python train.py --n_layer=10 --d_model=64 --rope_fraction=1.0
Each number is 128 + 32 x the weight over its row's rms, rounded and kept within 0 to 255. Layers, rows and columns count from 0. The size above them is the row's rms in percent of the matrix's.

# layer 7 attention output (transposed), 128x64, rms 0.115, rows 2-31,34-63,65-95,97-127, columns 0-31
size [162 177 149 188 171 164 166 148 153 166 173 171 154 156 175 170 175 187 175 145 148 192 155 153 175 143 153 155 174 171  78  83  72  83  81  82  86  76  71  85  66  78  74  82  72  89  81  90  80  76  65  74  76  79  78  75  79  87  82  82  65  68  71  71  43  58  71  64  67  59  53  54  65  62  64  58  73  61  33  64  81  62  50  60  62  54  66  55  66  49  60  51  53  43  49  42  44  53  52  57  52  52  39  49  63  54  62  55  51  49  60  59  50  46  60  63  51  56  56  56  65  60]
[[115 113  96 160  82 189 127 115 132 136 109 175 185 151 132 108  66 143  82 104 143 132 187  98 157 158 152  93 129 152  86 125]
 [132 191  96 104 112 180 128 146  98 151 169 138 118  45 153 111 176 164 143 162 120 155 141 162 161 141 118  94 140  95 118 103]
 [167 161  85 155 118 173 155 142 128 119 126 141 110 125  65 192  55 122 129  76 121 180  78 160 121  91 159 126 114 103 125 125]
 [105 109 173 142 126 159 111  96 111 104 162 134 154 135 121 140  99 201 136 142 109 102 168 162 114 130  77 140 175 115 130 184]
 [130 169  54  89 111 109 125 145 124 105 109 169 130 123 182 116 123 149  84 108  96 146 166 183 145 145 163  80 138 174 168 113]
 [ 93  79 122  62 128 124  98 179 184 118 129 151 112 120 191 122  84 126 114 123 108 143 124 145 179 120 109 144 113 156 151 125]
 [122 148  81 154 104 103 155  84  99  85 128 104 107 156 112 138 160 137  74 161 164 142 105 120  87 133 105  99 133 147 123  65]
 [196  97 104 152  98  81 158  89 179 107 130  99 121 128 155 170 118 184 107 119 111 116 151  94 128 133 151 137 141  96 110 111]
 [142 148 122 170  88 223  93  98 137 124 156 144 119 140 184 127 130  35 105  80 147 147 122 106 100  93 116  88 118 134 119 162]
 [132  69 130 119 114 150 124 124 142 112 184 124 110 158  76 165 166 115 103  81  79 128 118 111 184 140  94  43 140 129 120 130]
 [115 106  78 101 147 174 141 172 139 116 128 123 161  85 162 144 131 144 144  93 160  68 127  92 147 163 104 126 116 134 123  50]
 [ 77  95 100 110 170 130 136 173 128 114 152 144   3 147 120 104 151  95 159 146  67 136 132 123  99 116 167  78 138  89 135 153]
 [134 113 206  76 170 100 123 118 107 106  95  95 115 108 156 104 121 154  53 105 126 183 146  98 120 163 141  71 106 119 153 171]
 [171 169 112 157 160 132  88 155 103  86 133  61 131 111 150 114 128 116 199 117 158 165  51 120 113 177 132 138 112 133 132 141]
 [117 132 135 177 139  60  91 136 137 146 128 141 184 116 128 181 104 145  99 145 115 151 103 136 125 160 104 124 114 107 127  74]
 [108 113 163 187 145 190 192 108 119  87  95 179 119 113 114 141  84 160 151 145 167 147 182 111 109 134 197  91  69 146 125 103]
 [ 95 144 122  84 140 129 127  95  99  97 142  75 184 104 137  87 154 172 184 102 149 134 159 131 104  48 113 109 156 126 143 146]
 [ 55 160 105 130 141  89  84 134 108 129 155 157 109 160 122 149 178 156 123  68 204 182 172  84 122 143 136 142 124 171 117 151]
 [ 91 172 147 115  88  86 160 150 190 122 129 125 110 112 178  89 111  96 163 158 106 166 139  39 158 160  92 125  98 179 166 140]
 [134 111 177 151 135 110 155 115  81 121  88 132  94  50  89 109 145 134 151 109 100 146 160 136 192 128 229 122 151  96 117 114]
 [132  85 151 125 175  79 144 102  81 159 133 134 128 101 186 155  90  78 120 126 175 153 125 126 109 105 114 148  82 167 129 208]
 [137  83 116 139 136 152 114 167 188 189 152  79  94 106 105 163  61 129 154 150  96 104 110 145  65 139  57 127 136  99 123  95]
 [145  97 113 176 141 145 100 138 142  77  94 116 190 147 117 115  91  89 126 163 145 136  81 140 146 157  98 136 145 136 138 110]
 [119 143 115  88 141 131  96 131 141 126 143 116 161  95  39 124 157 146 176 123 146 165 120 131 121 112 173 132 108 161  95 131]
 [112 155  78 109 136  98 124 100 144 105 128 167 175 178 155 104  97 120 123 161 140 116 128 154 135 122  98 138 128  84 161 120]
 [120  79  91 120 105 128 118 132  99 149 115  72  80  55 107 187 144  73 147 223 133 116 179 121  84 131 166 134 100 100 149 133]
 [148 117  74 126 131  57  91  87 165 137 144 150 162 131 125 145 141 150 100 121  80 126 192 127 121 152 177 121 110 123 152 122]
 [192 117 141  98 143 105 134 129  77  58 134 171 113  99 150 162  48 126  97  83 127 116  58 113 144 127  88 103 115 136 140 121]
 [157 129  96 114 127  99 143 171 162 128 141 142 168  90 153 146 107 105 148 114 110 153 141  97  73  72 161  76 169 146 125 111]
 [ 96 104  99 120 143  93 132 131 147 147  69  75 131  82 117  52 101 141  97 104 179 190 137 116  77  81 120 134 139 110 102 122]
 [115 144 131  73 161  54 153 148 136 113 123 153  65 114  99 140 206 112 151 179 118 109 124 136 114 109 125 179 129 128 216 120]
 [141 102 186 171 161 106 126  99 152 100  60 122 125 205 107 139  97 110 102  51 123 106  79 131 118 114 130 150 120 151  98 159]
 [132  87 160 123 159 101  63 123 162 123 142 124 179 133 190  78 188 138 125 152 141  75 129 153 106 163 107 113 130 158 104 125]
 [162 169  98 130 148  79 155 145 127 134  73 148 121 120 119 113 134  88 125 138 153 175 125  76 169 137 159 125  62 171 127  67]
 [112 114 188 168 126 146 147 115 169 136 146 106 128 150  58  98 103 149 149 168 188  53  81  99  91 130 119 211 127  72 121 172]
 [150 183 134 186  95 107  75  83 131 100 122 130 179 143  99 160 213 117 122 125 160 147 159 107  77 142 114 140 128 108  86 151]
 [131 101 137 117 152 133  97 120 127 167 160 164 164 130 121  90 100 109 165 119 112  69 187 103 170 149 176 174 135 128 138 198]
 [ 88 132 109  93 168 139 110 161  66 121 157 182 126 111  89  71 143  81 135  90 183 106 101 132 130 156 137 139  77 156 105 144]
 [113  90 167  92 164  38 100 155  99 153 158  86 179 153  86 159 128 194 133 142  99 104  78 120 146 146 125 131 143  90 119  99]
 [152 207 123 120 133  95 122 131 106 130 128 122 152 100 147  95 104 136 130 154 170 127 168 140  72 124 185 203  98 116 143 138]
 [136 156 183 178  92  97 100  88 122 136 116 115 106 172 128 116 110 119 118 101 109 181  68 185 120 111 153 113 109 133 159 175]
 [151 171 122 141  48 136 102  57 138 109  99 156 237 123 150 181 140 174 131 143 172 135 159 126 133 152  95 188 141 141 124 120]
 [116 196  62 199  63 172  86 144 177 120 106 141 143 134 132 150 181  86 179 164 120  98 119 156 150 104 119 183 149 137 110  89]
 [105 129 120 110  90 109 146 111 144 137  86 199 155 158  86 163 151 134  94 141 115 102 231 117 109  91 100 146 167 141 161 153]
 [111 119 105  85 130 187 138 116 149 120 157 131  94 117 196 107 137 106 139  95 119  94 105 101 154  90 182 105 166 103  90 194]
 [141 149  85  74 111  72 104 110 125 176 138 101 117 128 140  93 176 156 110 119  93  96  78 146 175 131  83 156 181  95 145 147]
 [140 132 119 161  92 128  98 152 167 126 147 147  73 131 112 177  96  72  82 137 137  93 156 150 155 186 159 144 115 162 131 116]
 [199 108 169 135 104 173 168 143 157 119 123 114 144  88 125  90  93 144 135 168  91  64  91 188 116 135 117 129 122  88 143 121]
 [157  99 128 150 182 132 143  96  85 136 140 153 164 117  87 127 142 196 120  88 128 104 113 204  92 103 132 132 116  97  86 118]
 [128 130  59 108 159 168 152 125 149 147 152 158 161 214 148 111 130 120 113 173 183 104 112  77  62 124  95 165 113 181 137 161]
 [132 140  99 114  76 152 141 145 153 112  90 166 104 102  80  83 164 222 149 108  87 129 131 115 127 151 109  99 152  83 117  71]
 [124 143 135 134 143 104 105 104  93  70  81 130 191 145 157  95 153 108 123 155 128 149 119  96 208 119 163 142 120 189 150 147]
 [149 153 174  81 126 113 159 129 129 167 186  95  84  88 141 123 150 154 102  63 110 125 198 162 118 104 146 104  96 110 136 113]
 [140  93 161 146 148 102 103 112 109 133 126 139 120 140 231 131  89  82  87 120 149  79 121 145 132 144  87  88 130  92 138 120]
 [156 108 187 144  67 178  98 137 121 146 119 129 112  57 112 159 180 134 126 122 103 152 134 113 125 127 135 104 126 165 111  99]
 [143 153 141 140 156 129 148 128 155 115 160 141 162 203 148  78 110 174 114  21  92 124  52 108 143 114  65 122 165 126 123 123]
 [128 167 165 113 139 184 181 180 103  91 130 106  89  90 130  73  89 107 155 146 164 110  98  78 138 115  93 169 144 185  94 105]
 [ 69 132 100 150 101 137 212 115 178 168 125  49 130 155 120 103 189 131 154 138 141 116 204 155 102 139 182 117 127 105 126 128]
 [ 92 121 173 146 148 142 147 108 125 156 139 108  76 142  83 106 151 127 137 190 111  95 154 152 181 161  88 172  90 125 131 140]
 [159 137 163 130  97 152  53 121 101 123 176 171 127 163 148 208 144  97 126 134  77  84  81  80 202 141 138 122  88 134 130 150]
 [122 145 189 107 159 114 178 101 185 115 199 106 137 123 140 153 151 121 137 130 137 143 218 100 154  92 125 196 117 139 114 139]
 [100  66 129  96 147 166  52 149 163 176 165 113  76 164 115 136 124 184 169 141  79 100 125 160  87  69 140 125 186 113  61 115]
 [144 117 201 118 152 112 181 100  79 146 149 189 112 158 132 143 160 189 169 137 137 143 150 100 129  64 125 173  88  99 121 147]
 [ 86 168 111 137  81 138 132 145  97 113  74 163  99  98 105 121 183 139 130 192 146  89 145 131 117 117 207 143 149 122 162  95]
 [121 149 146 144 149 148 170 159 149 144 120  49 135 159  97 115  84 133 120 126 159  74 114 104  53  50 150 147  68 144 112 121]
 [153  88 138 171 120  68 178 167  85 110  77 100 163 134 174 127 136 109  82  54 140 139 126 135 179 139  58 138  75 139 147 144]
 [112 121 111 144 177 143 231 116  40 118 163 167 108 153  74  94  87 180 145 137 135  86  77 191 110 138 102  82 151  95 145 126]
 [162  31  92  88 129 150  96 158 119 116 141 162 133 162 142 218 115 127 163  91 131 140 146 155 113  45 123 115 124  74 150 138]
 [151 130 122 144  92 143 115 135 136  97 162  72 154 123 128 190 125  44  76  69 115 116 111 102 128 105 111  91 185 113 130 161]
 [142 135  86 140 111 124 131 127 101  75 143  81 109 138 134  95 118 135 103 105 162 105 158 140 128 108 170 155  57 175 202 113]
 [ 29 135 185 127  91 108 184  77 127 162 127 152 162 110 136 157 119 128  91 167 115 169 202  88 141 154 119 126 176 120 101 169]
 [145 133 128  75 107 113  49 138 169 182  89 134 123 110 116 156 142 108 155 195  90 156 183  86 108  74 139 196 107 118  87 128]
 [147 173 128 119 145 163  91 131 119 176 103  85  78 168 130  98 121  84 139 123 127 116  94 123 158  93 101 192  53 149  56  87]
 [170 111 124 127 124 118  15 134 152 119 178 114 101  85 141 129 153 168 168 122  93 111 102 112  66 117 143 102 155 136 105 144]
 [ 54 115  78 147  90 136 114 121 115  83 152 109 147 105 154 166 119  60  99 156 131 122 181 131 162 166 164  52 170 114 175 131]
 [157 158 163 162 176 152 201 108 115 127 146  85 107 149 133  86 100 143 131  64 151 118  91 173 163 174 129 146  57 110  93 103]
 [163 130 158 128 133 109 207 133 114 100 151 127 152 213 123 142 160 137 155 125 182 135 183 130 192  79 105 163 115 128 144 153]
 [203 145 106 138 170 134  92 136 125 131  76 152 116 154 115 158 134 128 165 142 138 134 159 209 148 175 124 175  90 177 154 115]
 [141 108 156 135 109 127  98 144 101 158 161 116 113 120 150 165 119 129 168 153 198 134 158 119 165  32 168 109  82 149 175 144]
 [106 130 130  91  85 153  79 100 174  73 143 152 140 130  82 156  89 176 138 180 146 116 192 148 139 148 174  84 156 123 167 138]
 [123 134 113 172 141 120 114 120 194 120  86 136 155  80 135 107  65 109 172 197 108 152 131 145 101 161  88 128 142 194 164 125]
 [152 129 143 141 122  89 136 144 107 185  39 148 156 131 164 143 205  86 120 105 113 167 116 113 126 121  80 148  88 143 127 159]
 [190  59  93 133  92 145  98 155  66  96 166 137 133 139 112 170  93 135 109  93 142 118 115 192  85  66 122 127  69  98 183  97]
 [142 121 108 144 119 172 125 126 117 184 136 135 102  92 109  99  66 146 127 151 103  68  53 160 133  85 134 152  62 123  97  86]
 [151 150 128 149 151 164 136  62 133 124 198 146 115 139 131 160 128 178 193 178  74 179 113 157 137 139 135 116 158 150 134 134]
 [138 168 132 111 150 137 117 113 160 111 192  77 170 171 114 116 174 117 149 130 131 123 171  87 142 121 113 141 192 185 186 169]
 [130 133 169 115 148 104  37 115 119 161 119 153 114 105 134 157 147 182 146 136  98 141 104 100 136 161 118 118 188 109  93 141]
 [113  90 168 103 121  81 141 132 102 154 149 172  96  87 129 151 145 158 135 116 131 134 139  69 123  72 178 145 125  46  81 117]
 [157 160 169 128 139 132 163  86 114 100 176 134 138  96 159 181 149 150 125  95 153 148 146 146 154 168 102 135 122 104 102 136]
 [165 147 121 115  90 103 208 171 122 114  96 128 183  99 166 131 139  93 122  96 127 122  75 123 110 181 130  97 140 131 170 156]
 [102  93 172 125 175 144 182 107  94 114 176  80 156 179 102  95  55 163 122 134 145 108 173 164 128  92  82 123 151 105 151 135]
 [ 47 182 127  96 126 125 168 127 171  81 123 134 135  95 150 129  98 148 117 139 144 102  81 181 133 121 157 115 137 146  81 118]
 [ 78 137  79 144 155 137 142 118  74 156 175 122 123 113  91 138  56 161 109 155  95 123  60 137 116 137 130 112 159  76 140 102]
 [ 87 106 136 115 103  49  90 106 173 175 113  94 132 120 110 146 149 177 118 175  88 128 133  36 125  98 128 125 156 116 150 153]
 [123 134  85 113  94 116  40 122 120 166 122 127  92 130 146 177 149 117 139 163  89 125 195 108 182 112 191  89  92  57 138 153]
 [151  99  76  97 122 157 128 174  67 146 109 154 122 119 122 106 135 168 131 135 146 128 134 129 154 101 141 130 143  57 166  97]
 [148 171 175 114 175 110  64  99 115 170 112 101 162 192 139 135 163  72  83 130 112 169 135 109 106 187 159 121 105 113 128 103]
 [135  73 127 168 115 162 144 141 172 162 139 169  82  95 138 153  81 138 140 118 118  71 112 106  83  58 189 164 125 126 132  99]
 [208 158 116 124 149 145  72 113 122 149  85  78 140 149 121 114 118 101 168 128  93 148  95 136 102  98  33 194  86 105  76 145]
 [134 119 129  73 123 147  65 126 151 184 121  99 140  86 158 162 108 122 152 145 122 103 142  63  97 101 117 174 151 146 185 134]
 [107 169 140 109 149  89 109 151 132 117 154 123 117 141  88 122 121 126 138 165 151  88 137 111 145  86 130 158 166 135  94 143]
 [111 158 139 106 121 109 119 105 157 102  72  44 157 114 179  87 161  89  90 131 133 102 120 105 102 181 107 108 130 152  98 105]
 [114 159 154 132 151 132 139 103 159  75 107 111 109  80 186 137 156 102 138  95  86 141 148 196 110 103 121 162 138 173 129 118]
 [140 106  70 147 120 118 167 112 210 157  90 159 168  72 127 176 163 113 114 102 143 158  48 126  73  84 200 126 160 119 120 150]
 [160  60 124 113 122 133 122 122 193 171 194  76 165 103 107 168 175 110 138  98 153 103  94 101  90 100 134 169 118 154 133 132]
 [150 141  93 105  97 105 190 134 103  74 189 197 133 136 125 119 138 143 107 146 138 153 124 172  89 147  91 136 124  95 155 191]
 [130 160 165 136 125 143 143 133 163 137 121 146 134 181 137 102 112 128  90 236 110 165 103  95 149 144 137 143 113 145  77 124]
 [143 150 177  75 123 128 145 131 100 129  89 108  83 110 120 135 151 102 115  27 151 119 139 132  94 117 112 149 129  88  81 174]
 [151 128  80  87  65 151 122 167 140 144 132 149 203 115 134 212 158 113 109 101 157 140  70 139 122 169 158  70 147 111 163 113]
 [131 134 130 153 120 142 101  91 132 140 139 172 140 144 106 133  86 200 103 100  70  95 151 114 114 129 164 145 117  62 120 101]
 [120  93 120 144 128 198  65 126  95 147 128 123  63 155 111 133 124  93 152 178 113 146 194 155 172 120 125 113 172 153 146 115]
 [127 105 125 131  92 134 115  87 125 148 135 111 183 109 101 169  57 133 110 162 127 109 186 120 123 153 122 143 118 142 188 125]
 [128  92 128 110 129  91 101 142 119 126 146 162  89 148 116 107  81 115 164 142 119 117 197  63 187 122 163 178 160 130 128  95]
 [138  90 118 115 169 129 116 114  75 163 102 108 106 104 138 180 142 172 118  93  32 105  59 137 128 135 110  67  87  97 121 159]
 [ 70 121 130  96 141 153 120 137 218 153  67 129 104 172 105  90 156  99 116 164 158 127  68 154  80 144 134 141 132 163  86 114]
 [139 152 134 119 116 170  48 155 111 128  84 210 130 112 146 114 140 127 104 164 125 102 156  84 123 147 168 109 196  97 208 132]
 [ 75  79 131 160 138 118 100 132 155 125  91 142 104 158  65 127  89  60 107 156 186 130 150 148 127 175 122 119 129 137 117 197]
 [178 108 152 171 104 131 172  85 156 138 123 164 169 119 144 134 169 136 115 133 140 129 140 142 112 207 134 110  68 158  81 154]
 [ 64 110 135 145 143 124 181 108 120 130 126 129 107 222 135 117  83 138 126 150 136 121 118 168 103  71  93 111 187  95 152 183]
 [154 114 139 142  79 112 169 188 105 117  76 207 138 170  64  98 121 158 145 174 127 198 149 148 107 131 148 114 131 142 135 104]
 [175 145  92 192 137 117 136  98  99  70  73 112 112 106 138 142 121  91  86  53 133 179 168 171 156 167 103 151 114 122 131 143]
 [ 81  93 114 119 151 128 189 109 161  66 163 117  98 149 102 137 102 166 173 170 151 112 154 155 120 139  88 109 181 177 149 140]]
# layer 7 attention value, 32x64, rms 0.213, rows 2-31, columns 0-31
size [ 99 108  97 108 101 100 103  93  93  99 101 104  93 101 103 106 106 111 104  96  94 107  94 100 105  90  95  89 107 103]
[[ 86 150 113 137 148 113  77  88 140  68 175  78  91 136 118  99 151 105 132 175 133 133  75  96  75 124 124  79  85 123 133 129]
 [156 140  89 139 121  79 118 140 125 125 156  39 129 134 117 140 198 174 126 161  87 136  72 149 150 169 121 198 103  96 168 166]
 [140 104 118 143 178  68 120 124 148 134 100 183 116 158 128 159 118 111 118 130 133 146 109  66 114  80 125 134  96 199 132 129]
 [108 110 134 100 141 114 133 156 160 149 103 128 147 146  99 143 104  72 141 120 155 130  84 118 164 155 162  34 151 113 179 100]
 [130 160 111 153 157 147  95 143 129 116 103 103 100 216 109 111 138 106 208 194  84 143 145 157 112 148 152 124 153 141 115 121]
 [181 119 182 166 152  76 131 106  98 161 145 129 103 138 111 136 130  55 147 186 136  72 115 124 125 141 171  88  75 150 139 122]
 [142 159 151  98 129 190  36 134 109 141 138 125 228 151 130 102 127 142 122 119 157  86 105 139 115 110 158 165 131 122 114 110]
 [117 175 150 116 103 156 161 207 112 148 116 131  99  98  81  99 164 151 166 144 126 155 107  87 154  71  97 140 160 161 216 107]
 [ 90  98 109 142 117  92  90 155 158  51 154 173 101 149 128 123 116 130 116 129 193 163 128 126 151 109 159 147 120 169 131 156]
 [ 86 146 158 136  82 122 142  99 139  92 136 156 166 158 182 121 121  99 130 123 103  75  48 158  73 121 103 155 152 157 140  95]
 [139 124 114 143 143 155 142  64  95  72  78 148 146  97 115 133 113  98  94 128  72 104 149 113  94 142 115 165 111 110 152 107]
 [113  53 162 153 122 102 156 174 187 158 161 124 141 139 145 120  65 173 106  92  81 136 147 120 147 131 157 122  94 131 175 142]
 [ 67 148 129 146 203 127 103  99  69 160 127 141 151 149 114 132  89 109 183  71 147 135 105 115 119 146 174 174 137 168 139 130]
 [ 92 108  92 105 145  88 112 161 126 105 182 164 132 134 125 123 193 121 126 104  37 172 137 163 176 109 123 101  48 164  79  86]
 [ 72 109 152  62 127 167 150 133 137  94  83 129 130 124 120  97 175 101 153 107 177 100 137 125  46 115 117 158 128 111 137 170]
 [138 148 110 109 125  99  61 182 135 127 107 122  89 155 114 173  81  95  94 133 148 131  90 176 112 154  97 110 114  87 147 142]
 [106 132 116 124  86 132 141 128 188 211 118 110 128 199 193 144 121  98 120 125 101 103 187 160 114 119 130 190  93 109 127  89]
 [136 126 140 169  79 131 115  88 136 122 112 102 133 146  55 155 151 105  94  96  79 134 144 175 161 139 210 120 173 104 100 109]
 [ 83  70 159 153 157 155 135 160  46 107 107  79 115 111 117 158 118  99  74 145 123 120 138 108 156 113 160 169 120  80 183 127]
 [155 141  87  95  96  64 104 127  86 152 198 119 103 176 142 141 138 133  91 120 162  87 157 104 114 137  56 146 148 138 146  80]
 [ 71 128  98  54 154 133 137 108  87 166 114 136  63  97 157 136  86 152 157 137 160 187 137 143 134 138 169 160 141 135 109 168]
 [ 93  94 175  98 129 168 116 116 135 139 120 167 145 147 114 111 182  85 161  53 125 140 151 117 114 188 111  90  77 110 171 152]
 [100  88 103 131 131 149 165 146 131 109 144 137 143 136  87 149 161  92 100 202 137 105 118 145 119 131  90 133  95 122  76 133]
 [133 143  84 190 134 191 110  93 173 183 121 163 143 184 152 142 158 146  58 124 100 146 103 131  92 101 127 108 142 132 181 201]
 [117 135 106 118 146 144 106 127 146 128 106  92  90 101  83 147 129  53 160  83  90 140 167 144  99 104  98 130 110 114  75 173]
 [149 112 134 158 134 173  98 152 149 118 152 155 162 112 113 166 125 163 158 168 148 114 126 163 117 150  95 144 111 147 115 182]
 [106  90 137 142  74  99 125 120 114  93  76  76 144 172 119  83 128 140 149 139 109 182 141 143 105  59 112 137 154 160 127 159]
 [ 69 152  82 200 141 121 137 136  79 194 174 132 163  84 115 130  93  94 158 112 114 201 154  78 106 108 121 187 159 122 132 114]
 [126 120 123 136 188 129 126 130 163  94 137 101 107 135 139  92 156 148  96 130 174 200 128 179 126  85 194 156 114 123 180 112]
 [151 115  64 106 183 167 161  90 154 109 157 112 163 147 168 194 179 125 153 124 100 136 120  84  97 145 147  95 152 146 155 129]]
# layer 7 MLP gate, 128x64, rms 0.145, rows 0-15, columns 0-31
size [108 101  84  77 108  94  96 101 102 106  90  91 116  93  97  98]
[[ 46 106  90 130 152 136 115  99 104  92 126  84 123 121  78 119 139 143 102 121 133 194 166  76 124  89 118 115 105 118  98 107]
 [ 81 162  84 174 137 163 147 172  79 175 152 130 138 140 168 166 137  99  93 145 149  95 135 121 114 123 129 136 165 126 126  96]
 [179 117 112 129 175  90  98 131 143 158 161 132 106  85 102 125 163 112 113 177 132 105 102  47 140 109  93 113 122 101 138 149]
 [148 147 116 112  77  81 134  88 114 148 153  94 160 106 134 162 104 112 151 150 169  75 116 147 155  89 170 110 139 110 125  72]
 [133 133 106  30 132 121 142 136  94 135 128 115 135 162 126  70 189 140 134 146 119 171 146  67  96 133  91 120 108 106 172 141]
 [114 122 105  73 115  40 111 128 143 163 103 146 109 134 165 106 152 147 126 137 102 182 121 129  80 171  91 102 103  97 120  90]
 [107 154 171 123 145 149 104 174  97 148  87 169  95 127 161 131 159 138 135 198 145 213 158 100 134 111 131 135 100 117 168 163]
 [142 120 139 167 147 116 134 137 115 123 166  95 147 138 124 118 122  97  61 162 104  66 138  87 122 133 115 105 103 108 112 148]
 [ 91 125 116  94 154 138 113 162 139 153  61  58 141 160  81 119 161 123 171 134 127 115 174 116 172 174  83 116 163  40  75 127]
 [117  68 135 127 169 125 154 186 137 136  99 117 119 151 212 108 115 168 169 155 101 202 112 131 220 137 163 144 174 130 164 188]
 [139 139 141  55 110 149 148 101  85 122 148 173 104 101 164 144  82 160 146  44 125 129 158  97 164 153  95 160 136 181 167  69]
 [ 96 154 178 153 109  88 152 145 191 104 134 186 148 132 132 126 156 113 129 150 172 117  70 159  94  99 118 175 166 123 185 116]
 [108 141 185 128  89 130 113 162  81 132  91 164 164 122 106 167 142 121 129 101 199 116 126 119 199 129 129 198 105  99 152 120]
 [105 162  73 149 162  97 141 141  95 184 122 175 183 142  73 117 136  93 150 147 235 147 149 143 121  86  77  63 133 118 102 153]
 [138 138 165 117  88 157 118  92  84 129 103  93  88 176 130 132 105  51 114 177  73 164 105 154 136  80  93 110 119 109 142 138]
 [170 138 104  90 127 124 107 163 160 127 105 120 164 128 122  64  80  93 134 119  46 123 187 107 108 149 136 103 119  91 136  87]]
# layer 7 MLP up, 128x64, rms 0.154, rows 0-15, columns 0-31
size [108  88 103  81  96  94  97  90  92 103  84  78  96  90  93 107]
[[ 94 115 129 121  68 128 143 155 159 168  86 166 153 129  98 123 128 133 140 107  98  94 133 150  81 105 147 140 138 135 142 169]
 [164 151  74 176 143 158 118 147 145 103 113 193 109 118  96 119 149 135 121 163 170 120 126  40 106 133 158  86 162 159 100 123]
 [105 112 120 177 164 118 157  85 130 139  98 175 139 103 160 109 131 120 185 109  74 141 103 107 165 130 100 154 150 187 148 110]
 [131 159 115 133 109  80  61  85 106 174 108 102 114 143 128  75 109 109 141 155 140 155 120 177  91  81 124 167 151 105 158 130]
 [120 176  63 137 104 164 149 163 106 160 134 124 133 119 125  93  90 131 146 154 114 155 183  98 209 112  96 175 135  88 160  86]
 [147 173 217 114  43 135 116 121  96 107 110 104 158 137 138 164 141 143 108 157 135 159  92 175 101 115 145 127 140 102 167 154]
 [ 91 118 140 144 163 170 148 138 131 109  88 179  80 105 105 130 185  61 186 157 147 146 140 157 144 116  95  88 121 171  70 151]
 [130 128 160 149 180 130 111 155  99 161 141 120 100 128 118 111 162  82  72 140  70 142 156 146 153  96  84 101 145 114 111 139]
 [135 186 176 137 131 170 106 150 133 106 131 141 108  84 157 105 130 181 124  84 147 186 130 113 106 152 141 109 119 114 154 118]
 [ 61 128  96 161 131  79 118 136 156 116 114 131 131 128 116  87 132 172 115 133 160 104  57  90  89 155 124 129 170 159  75 169]
 [ 67 188 112 174 168 160 185 181 111  99  61 119  91 102 140 177 135 116 159 120 139 138 130 103  97 142 152 115 146 154 101 130]
 [131 155  95 150 139  88  79 144 139 132 132 127 146 143  86 153 114 164  86 139  96 196 139 127 193 156 115 126  79  46 134  79]
 [169  97 107 112 125 180 171  49 167 152 168 111 104 110 115 148 149 153 168 109 148 137 130  88 173 158 180 113 136 118 155 133]
 [133 158 169 173 124  95 180 130  75 189 140 120 122 162  79 181 149  76 163 137 123 115 107  66 166 158 138 143 140 153 164  57]
 [144 178 116  88 105 150 141 179 185 102 120 151  96  78 104 122 152 151  79 125 130 161 155 149 162  86  93 131 121 105 152  61]
 [123 157  51 107 179  49 147 128 151 148 146 143  53 134  99 107 161 113  96 133  74  99  96 166 160 136  76 176  96 128 150 135]]
# layer 7 MLP down (transposed), 128x64, rms 0.106, rows 0-15, columns 0-31
size [ 92  77 112  96 100  95  98  92  95  95  91  96  89  95  84 103]
[[123 139  98  93 128 119 113 165 176 127 131 102 146 180 107 126 143 146 136 149 167 153 148 124 129  68 137 160 100  98 150 113]
 [ 96 145 109 104 146 129 141 193  92 128 133  89 121 149 114 151  94 161  89  82  57  74 106 192 110  87 114 120  94 132 151 137]
 [ 78 159 155 132  93 114 145 159  69 181  57 167 122 145 126 109 156 188 140 155 131 114 145 114 143 108 138 147 154 197 124 103]
 [103 124 144 161 134 159 157 114  57 122 147 139 114  96 121 162  85 164 133 142 107 100 133  99  93 116 115  65 104  86 152 107]
 [134 139 130 129 168 135 239 146 152 142 165  79 117 128 163 113  99 162 115  84 135 162 120 161 154  89  88 128  76 158 143 160]
 [150  74 110  69 129  74  98 131 165 146 132 190 166 141 190 165 193 157 142 116 141 147 129 162 111 109 118 109 121 100 182 108]
 [ 92 103 123 122 107 203 104 114 110 150 162 121 110 121 164 157 183  71 144 104  72 134 124 100 181  91 163  87 165 102 161 110]
 [114  88 111  87 122  94 112 136  88  77 142 164 149  67 130 201 158 109 105 178 125 114 132 144  74 114 145 123  83 126  74 130]
 [131 156 150 109  90 147 134 133  99 110 127 106 109 171 157  81 218 189 120 123 183 165  97  87 138 158 143 101 145  83 100 146]
 [121 152 197  96 108 141 127 159 158 150 154 142 157 116 146 144 166 161 130 150 132 166 150 123  96  77 169 178 198 115 179 203]
 [151 140 126 150  88 161 128 132 113 109 132 196 126  94 160 206 181 138 111  96 141 143 167 103 132 128 138 135 112  65 106 189]
 [100 137 144 131 102 135  55 112 100 152  46  76 126 188 178 106 158 157 148 102 135 112 143 138 164  89 173 131  93 139 151 147]
 [ 94 124 117 123 181 166 119 102 135 137  91 160 120 172 119 162 187 149 121 130  68 124 146  82 121 108 195 102  99  77  45 107]
 [100 136 133 129 134 155 245 106 104 157 178 154 109 125 184  91  84 161 148 137 122 119 125 124 108 101 151  95 154 113  96 133]
 [172 103 118  99 139 126  70 187  87 143  99 147 168 129  71 165 149 148 120 118  79 165 118 124 132  95 192 120 131  92 128 146]
 [179  95  87 106 137 155 112 197  74 159 125 146 118 161  83 122 119 105 132 124 159 157  92 117 131 154 127 168 120  91 145 126]]